python train.py --num_attention_heads=2 --head_dim=32 --intermediate_size=192 --vocab_size=2617 --norm="layernorm" --norm_eps=1e-05 --qk_norm=false --bias="none" --init_std_qkv=0.0563 --init_std_up=0.0563 --init_std_down=0.0 --optimizer="muon_variant" --weight_decay=0.02 --max_grad_norm=1.0
Each number is 128 + 24 x the weight over its row's rms, rounded and kept within 0 to 255. Layers, rows and columns count from 0. Numbers have three digits each. The size before them is the row's rms in percent of the matrix's.

# layer 5 MLP up, 192x64, rms 0.166, rows 0-191, columns 32-63
106:156143120181119131145131154103125166117123105114146123152113123127141124152113160132077115095144
102:134146127112159129080134166110173105126155117145084146180126083127178144076127125111102108118129
094:087135109138144142121123104143148143128162077114151140117136158107179110113120148075107124162134
100:103090130107145121118151118121177134128107140143127136125107109162120134152165092117148158080156
091:153124126112118133161148111105108141149100114080161111100141123168088132091149142155106141131097
092:101119111117131093119112107169123155118122149085118143108124182143106124095144110135112083132149
095:090100116121124152129162087139172103135141110151122126070168112149115169134118101124105117131112
111:171151153088112131147130136138104102145082141113129157121140085138110153122124101134124153109138
096:150107100114090141118148112178099165145081113138157113080101165111103119136132140141135098118121
101:092132131113152121144136107125132188117098090144097123118074135144112086120136131110119135178149
111:154162118131112167062164143169111127146092106131116148106141095127115084150135132148109109139127
093:117084092154108091140084114129110116155130140102150150155145139112102129106130163115108175159105
087:103089116155132104116159116108106135158098123119110095141141073130142130146178109152131125171099
111:198122152119135117066124174174123105123086115150094107120092107113141120098134105129113116139125
099:160122133134098124118072139109170155143129159101144116103089128170125139129108104150168123106130
107:092158101150147095140122103116146139144130122124087120152114136128107145178153108115126141122120
087:145116090142128118121131150096081182093148156127096143128075143190145195144116137114128067103132
095:097108079110150099133151136106144127115125119180114143114134135108131161098160115080097112140174
115:135138121137143122124123179123158094183126093116118135094116115086123122139123106126137148178118
124:149113098116093084154135146119117147146151077133125185146117119176134085155127082157108133102156
104:166140124143154112117122137122131127136113114157172109134136193145130095103144141162118145117144
100:102136129116140106161160163084120113110166187169093122157138111154130131092130121104116112122091
095:133114106126164113135113111126175134173125121161115160137155096154089104120151123130113125110129
102:137129192143117097118131128120153151143140089113122141120111151171129136124079120116125093119119
105:126138137169113126125148089146153148041160113121118096095169119130129121160145125135116134126139
097:074072160126111114118148136153150128136104168147087149138123160133122132151112119111120158091115
090:096139110152133123093170145114131141116143136173104166093074129160166137147091176120094093129137
111:118138139130114113144113137098142133112101114114117109099113115101149127157137121123113122205120
099:118128132130133131121140168126151141151080142098128127117131126105112145119153092123135079166124
092:141168111154158116137129084127116122143139145135142111141134087150114129123151110117090094127127
109:135136123141116161146187160106116124123080139126122118115168128110108125103148083066135134140147
110:106155145122163131150149164137151138123123092155132126123135108103185149145113096142127128123139
091:126120134120127130061145123144136148123105103164091121121139138139150142112127113131147110110107
101:117168083136130155143121114126109195134117122121112134116147119136144104137132083137124100162144
093:134120163149111109114149152136082120142131118097174127168119112126118121132154083168111127114119
100:146099088170177105121123111121119072096133149118121126095184131104134135144118077176123121131135
108:123147132122124138097113107131144116169166117142087128111117127099142165102106116148126145142137
113:130118150089088127118136124131168177179086088140127151126142114143152105117123133130128130109100
095:135133137104110211174132129140127115131147088098132134101135110136148142126120141112125128106157
116:136122127173123098103150108142141166120165167146089126087141124120110086151156150092112132102146
114:123101134149124121087114177127121141110143132166123171107157123139172147185114101120102096118092
107:134113155173109139142191072100148107132124090120096109133113126165118132124123134166125147113151
108:099149147151094134154112112151113102100096140090104115112117109128114137140146126103099142168166
090:175074099153135143126103178169149112126116145113170117114121138137134158107141127144103128077102
093:133145138102124098137138105132110090082149152127085133136144104108155141103112102140129112164131
104:140134124165127113087158132185140116132104118136154108070089101130129105082147150111097104132179
097:143097152151158104125154151116157107097151110125145124093134136158161185122136116122142115127129
109:093126148130119127075162126115115109161105113146147119105124152117137157137170137112118131094145
121:151148159127075132116127117164142138155133090072132112127088135118127094157176134111132113097152
107:089082166099109141141130144117115149144110106145164164112140119176177103111189099112097151138103
109:155126129063134131157150158152133132117152091120099147109111163129122119115144073122133132141127
103:114095183104130122113122107133168123127138093105112078123108121115158119106122138117166123129151
092:106128103125134127112139144103148113114100137111158134124098140122134164128140099200094113132140
089:146130156143145082119153165138152113106142137099148185159124150156091121129096127131110116124115
097:121152083098160141158197137137164147098098130110163122142126099151100104138133108120086117164139
076:156152118125078118146127143165136154077107119092164133127117128124140141141128158140148144089119
100:158161104156143094097128127136115121133076124093098135130158110143164145173146161137100142106115
089:137175102119127134153107141115144117152112148099122139107138092192114163119133095111134126137093
097:173098146114118154130103162099110151162099088164133102158087146143073130151127119120132142099126
093:103176103145135110160148160129092172138144186076137159121159107117118134141155122124109077090102
098:139175100123111126109152158157089124116109121115128181144149165129158113135112109084114095109154
093:166136107165127105115116112131130131138103134129122128121137109097131115177108085132116113100088
091:146141124122073106073104141165146171164104105142116158143125117140176121140106135148143131136178
087:143109078147163088116155120109118156147132134106108125156107135152133170098115085153116095151123
098:139112146169119136115164087138106144078144123116162138111107165161136170115104137123128101121128
100:140130105091120131118119118131106135145097114083153110112141121118122101118175120122121131150101
116:131123144106160116128129100145139134154157135127109188152130136154109095178150125096110164113110
091:172152108153097130120090151146078123143093129117190125153149112120142128100152134122115160149130
100:139167119149136121089129146183096120143106137101136138124138069118149110111153125167095120114131
098:097111115104143127084149150109137128073124101160123141102109131111135093172138094127104145114144
115:094123108116136111141130122140108157109131155166112151139097160128125110119132136101104100120144
106:144089142104127129116065104126135145099127115135115157126131110147135151098146133124158133152154
110:125127129130098130109167143129139108097098123154158127116098146090125100100141130117110127130161
082:138075108086124174185152179080118113125151155110139134147114143138110133103160118153158142156095
100:158156080134144130152155125125101086132084111096101119115116122088124136163113144148127126136123
095:138106126188124128095111128123145154105143153116161126092150080106133128155133151122162068114160
100:140105121146090116123112164155088114157184128150156157146108137137128113108120130084094112109146
094:145142123147097154104112150071140120105116155106151168093158132133123148120100116096140127079114
091:145148138097114127127115168126135155148172127123127156127118106172147120103115136095099090124098
086:106094138148123136133194138145120123168141124130051168134120130132119086132132150136150108126143
092:153163151144149155162119187098143162105089167100126142143115086130141152117119153081124097124142
089:102125087110115112132138148121110135149100123110155105124117092141141133131163114110109101127166
125:135108168132138071103129141127146154112131137135110166108155146081146082120141138144131100118121
086:116126155142109118092177108159081107138121116140123103116171124148155116153134125125132159085152
100:125159076141108097109144146159124163103133126105154153090108139132136104132135119102100112122180
110:163150134074124124169096110140103165126155171125124142107124082159124105143125139112137101169152
088:135175105121133091089137137129135136111161128144159108121153130151145139128111155159112139113159
088:168110104145137126090145112196141174142135098095136132120073082138133134146128154116125112105130
105:105116119125096126119194112108127139174107134122133150146163130123127138125129070130121085150127
102:139108117131146113133132105101123169117100170094188150096107131097107137083112126128109155127149
094:128147170165124138147146123146068085136123134123145139113135104165120130167107122107133090154150
096:158151171122109151145160148143141092162114120113119096097153122131128165100127145105122086118118
083:100141126110066121134135117158101121112159160098111175142136171133096143132160124154136124161140
090:116147119138126142106134134105135147119176111155119170139100099133153156106097124124156108118107
104:112153155116128129129104134129129117104082080113160178140114072161137142112151081131128132139156
116:091137100153131104142121125116120144127107142097163125132177120157154136124125101128086134136126
099:136165095175167069077141096114137129088130124122099122149121130136104144133121160126139146096133
099:100123155106133124128129143124167159116150115122116145098130165110141091094109133101139136113141
103:124117140179179151086135120112138133152137117123116126149102082144106118098120071131071102173112
103:118158092094140087124111125123158112063074152128091132091168099140120148137113101187115099115140
083:145090114133112115140095155089146149121127134100144123092113094118148153117133209194112120146154
099:087115073113118102112133167139144150192124112119135157125148107128090133138128129177124101171142
087:136096095152182143134121103130069138138148109142106123140133098142105095155130121101117089114153
095:148137097174121149142113160158087136163111130076111141174128116125156148120105068119091169126137
115:108108101116128156151109122109169116127162080116135177112148154136107144092115105102150123143120
095:163121140146122068110122139140064123152133140152123124132161145141151128143132126121140112092087
094:140086126129160146149142125081128106148114105138138118095058114094153174117138120121078138137162
109:124095117169127174109143136112084144116128156101141121099093152130135122164150112135145144149107
112:104145115138148087151141116148146133142103114154108158131125161123106103154186119087130136110122
098:120175171101080171130131168092157097139084113137127155153125108157098106125109115106120099133116
106:160126114165152099099157054131123144098158137132118143127079094156104153132130111116112133110145
112:149127130176090135121115129168142161113127119063117163116109110108143147141150134080144082122179
091:139181153130125103107129134195111168144166090146115145128138111128146095131169144098156131143142
094:169084142130081143151130103121105125144120153100170148100133129170088143134125113128139112138163
101:186140102162112108090139112170126120122102159134100157114100130122112116145122122127130111124124
099:164122103107147143147117126158125125129191153087137122106141118157167077114116088117112091108150
092:141149117144156072113110145124150132124129092085141099103121121116144131160136134170144094140059
108:097117129154118136100179145143110128123117132128124133148081151180157159093105111111127120106094
100:111115164135107107125109154129129131120117109149084093116163110186164115137104147133153088096144
111:127136171124178120118141145121126109142176133124119179121151154100098105119102123135109105098119
097:194140143134153088089145101115148157164122127161100148131087109159122108137111136111075141124109
105:130121173121120122140152092114126099128078114133125137084156136126165123152081102149136169129160
088:123099111122131109156110123168075173125116117134106123118111127158139101117144154136137128128155
098:174174138167126089127087124129123165137112152115106106153116076163080140120099109125119150115128
115:133130115160112100152126100188152155138108083117099109132128145126138123123145156134057154148149
103:109118134101100143097129121155137147140161117124169113097156104163193134122136116123145141140121
100:133100148112140137120119158122191107119116111159111135095110151143148098125133146141148158115151
101:086184084106122110155154126155131139111147077136126109102169104121095131138152117118113138151103
108:150122141150129116140159170119124105076148084163109185150114132110132131111148137142132096130119
109:173141110157143123120139188130112119103088089123108111103097123112138128099110086114107119139151
105:112121134141136142126162118144138157111136153102146115111077143118076148108108136090139079166135
089:155124143145163096129144115120129176150144158073104144092099124130101111129151147156144136117156
090:136124135121126085107159113107160140122147149142094161127130125131117145136113152111112108116161
096:090124110118109131133163164111108130163135166144130101140159155123101111130169125136089074113160
103:146096115081171136083094144160085131114125079128147141131170133117129133133097142145138130117162
094:145096079127146103121151147119125119158118145126154139121148130097118114201148084149133130142136
095:118124143121124130125120125151141146118150146114109108099086110102133104136175075130111157135150
077:105110121116137175127099133098128138169133119097140117087120134126136125119114088122111112151133
087:121100110099182155132191175162135122110085126153135128116107125112127123179121124098121126131121
100:126081134172119099123188132144168092094120125102105121110105164153144149131078141111130133093121
108:132148154139129134099127130122140152120108114106136133146146100194141132086181131120092110123114
101:131124135095111118103080134164119127150136114160103141164162083160089110147179100117145142119102
095:107143091123126105147103114121116149180094115105126134088096145148119131134095098137143143130141
099:137130092116126124140103125148093125088116126166133133178117166162137133096111116107128179110140
094:161094118131135098154132157136159128121152138113118082083125079103166089146142129104093111146063
089:100181144125093140086122102146139102102135126118106119142174074151094145117095094179134129156155
098:131136120146143124097137148124176115100139090137104139115099114154144184164122141121123133129148
112:149125115108099138109142148140175142105147126086055096158152101129117109114186137123116142146114
109:101129121112108135138145123164125183131139135131148151107137169096124129122154144113163071112134
094:088127110138139122113111139131158147096112133156105165138112109119156124119129165097122131119136
098:125135076102119116133136175133124130117140141183121088128131144163122108121139120135115119102165
119:129102143131120115127135132154090102114089099142127184161117147142175148105083077157098133115133
111:125118121153132155141105117109136137150147110053087087145167128122100143104118125119113101110195
109:143131126128094131158134139108072099113114148103172102118134124125138112114111144111115134141155
108:140150128138125105158096138115101152109150136125139149158149110136192085126130093110154163110088
097:165157160158072107142098121100135104114115113107118091122116089152166154114145103143146145082140
106:124151092084112121119151119160127152130102152141090154155108109131075140130150130102106118096132
103:080132115151101112162115105130102086162132110176112155137140166131147112146131126156104116123132
094:106151102114127157162111149140163126157134101171080135161134112100092104127147154091082109140163
105:135154073110097140114124139147155104147101086153173101079131125098105150114134125134117135083142
092:140099148112143145090058111125154146099117141173156109128159138182128113099130091122150145136133
107:121119095110176109133121116145135130169140120120120132103134131082122153154142098122128141067171
109:084110122131090133130115130089111123164132123073121123130132149133148134123145137143103215162125
112:136095148139078122116153102153112110112098087113135184113160130140120172146081108133146119166156
092:103119100082158098103133136135098161100141108126134079129127132125165124108138128153117120117084
118:130130123146109084143111114112150107078088080106149114142134120111176138110153113157111168083127
098:135110114117105154116164187134129125105111140128112096142134112125141127152144113133121149183182
090:128126098118123126144111134136125119148121133120107094095110135113123099114194117108142164165189
085:137109128157074098129132148130121141128150137129115087102162108152118098167146143106144139095121
105:103097148113150068155086130153162116155136120123139112094132149123096106148135124112122120142101
095:145111090110155115142138119152097128118161112121140104119163140119132111115132139152168186128118
122:147151142148135099141111133116132098113108100118126118094144072143144126114139100167110118124162
109:162134109105136125132113173119124100146096108180108142131143108109112106127137152192113154156140
099:142093119117117145127151138124105153162102128141074115106085126184118133122131147157095131117143
097:096136138096117143115098128096172152143108105130101127107114167135134093140139112090179125148125
096:141130136073094165121115110134113133134109142174096140147129062176107166123117142119103161155164
111:103091155102135124150151104113144168154129126123057117159158135124141106132117086125101108145149
092:152166116145132096131140155109103140107117116096124141111125147128107121063099167099143142084168
095:077134140132191130156161156147115114139134115082091129114127136100124098116137143092131142134111
084:160131108131103134138163104146152109172133133106109122135134086136111117100150121161088151136117
092:111124120136106115175119163126172131094119141085137108118114145125178100104122122098109150092145
092:163156090147149168113143140111121087139130097122155139136129131138164107168135141104125089130082
086:163090130129114081097140139127128146156138114071131120153077099125144128162149082147121103162106
090:120115119190112117106116104152100142103132113072126097135122144147144102172105126146114146139125
093:146134154156142147149106138089147122098120141126125165160119089165150144111073104178113103132092
094:105083112148138167125121168165124163106121111116109108116125157121094160157149132093101141105105
084:170129108124133152152163173157133120128141126134122160106077100191154118116121141161174147129142
107:183132152149107140098152140106107132094095131142152132134095083099142139180159096091130123114111
101:167083113119088134119137167141101114124118147104092133130137143126148151130090111162095111125071
098:133114150112125158100127159164135114106151123149116129138080154116110119131136118101082144136105
094:183129108113119138097149177170113133097116132124121108124151144108134136112130082150138144076157
105:147133088111138092116117096191083161122120107138124151145160099161144098114126116079134096165143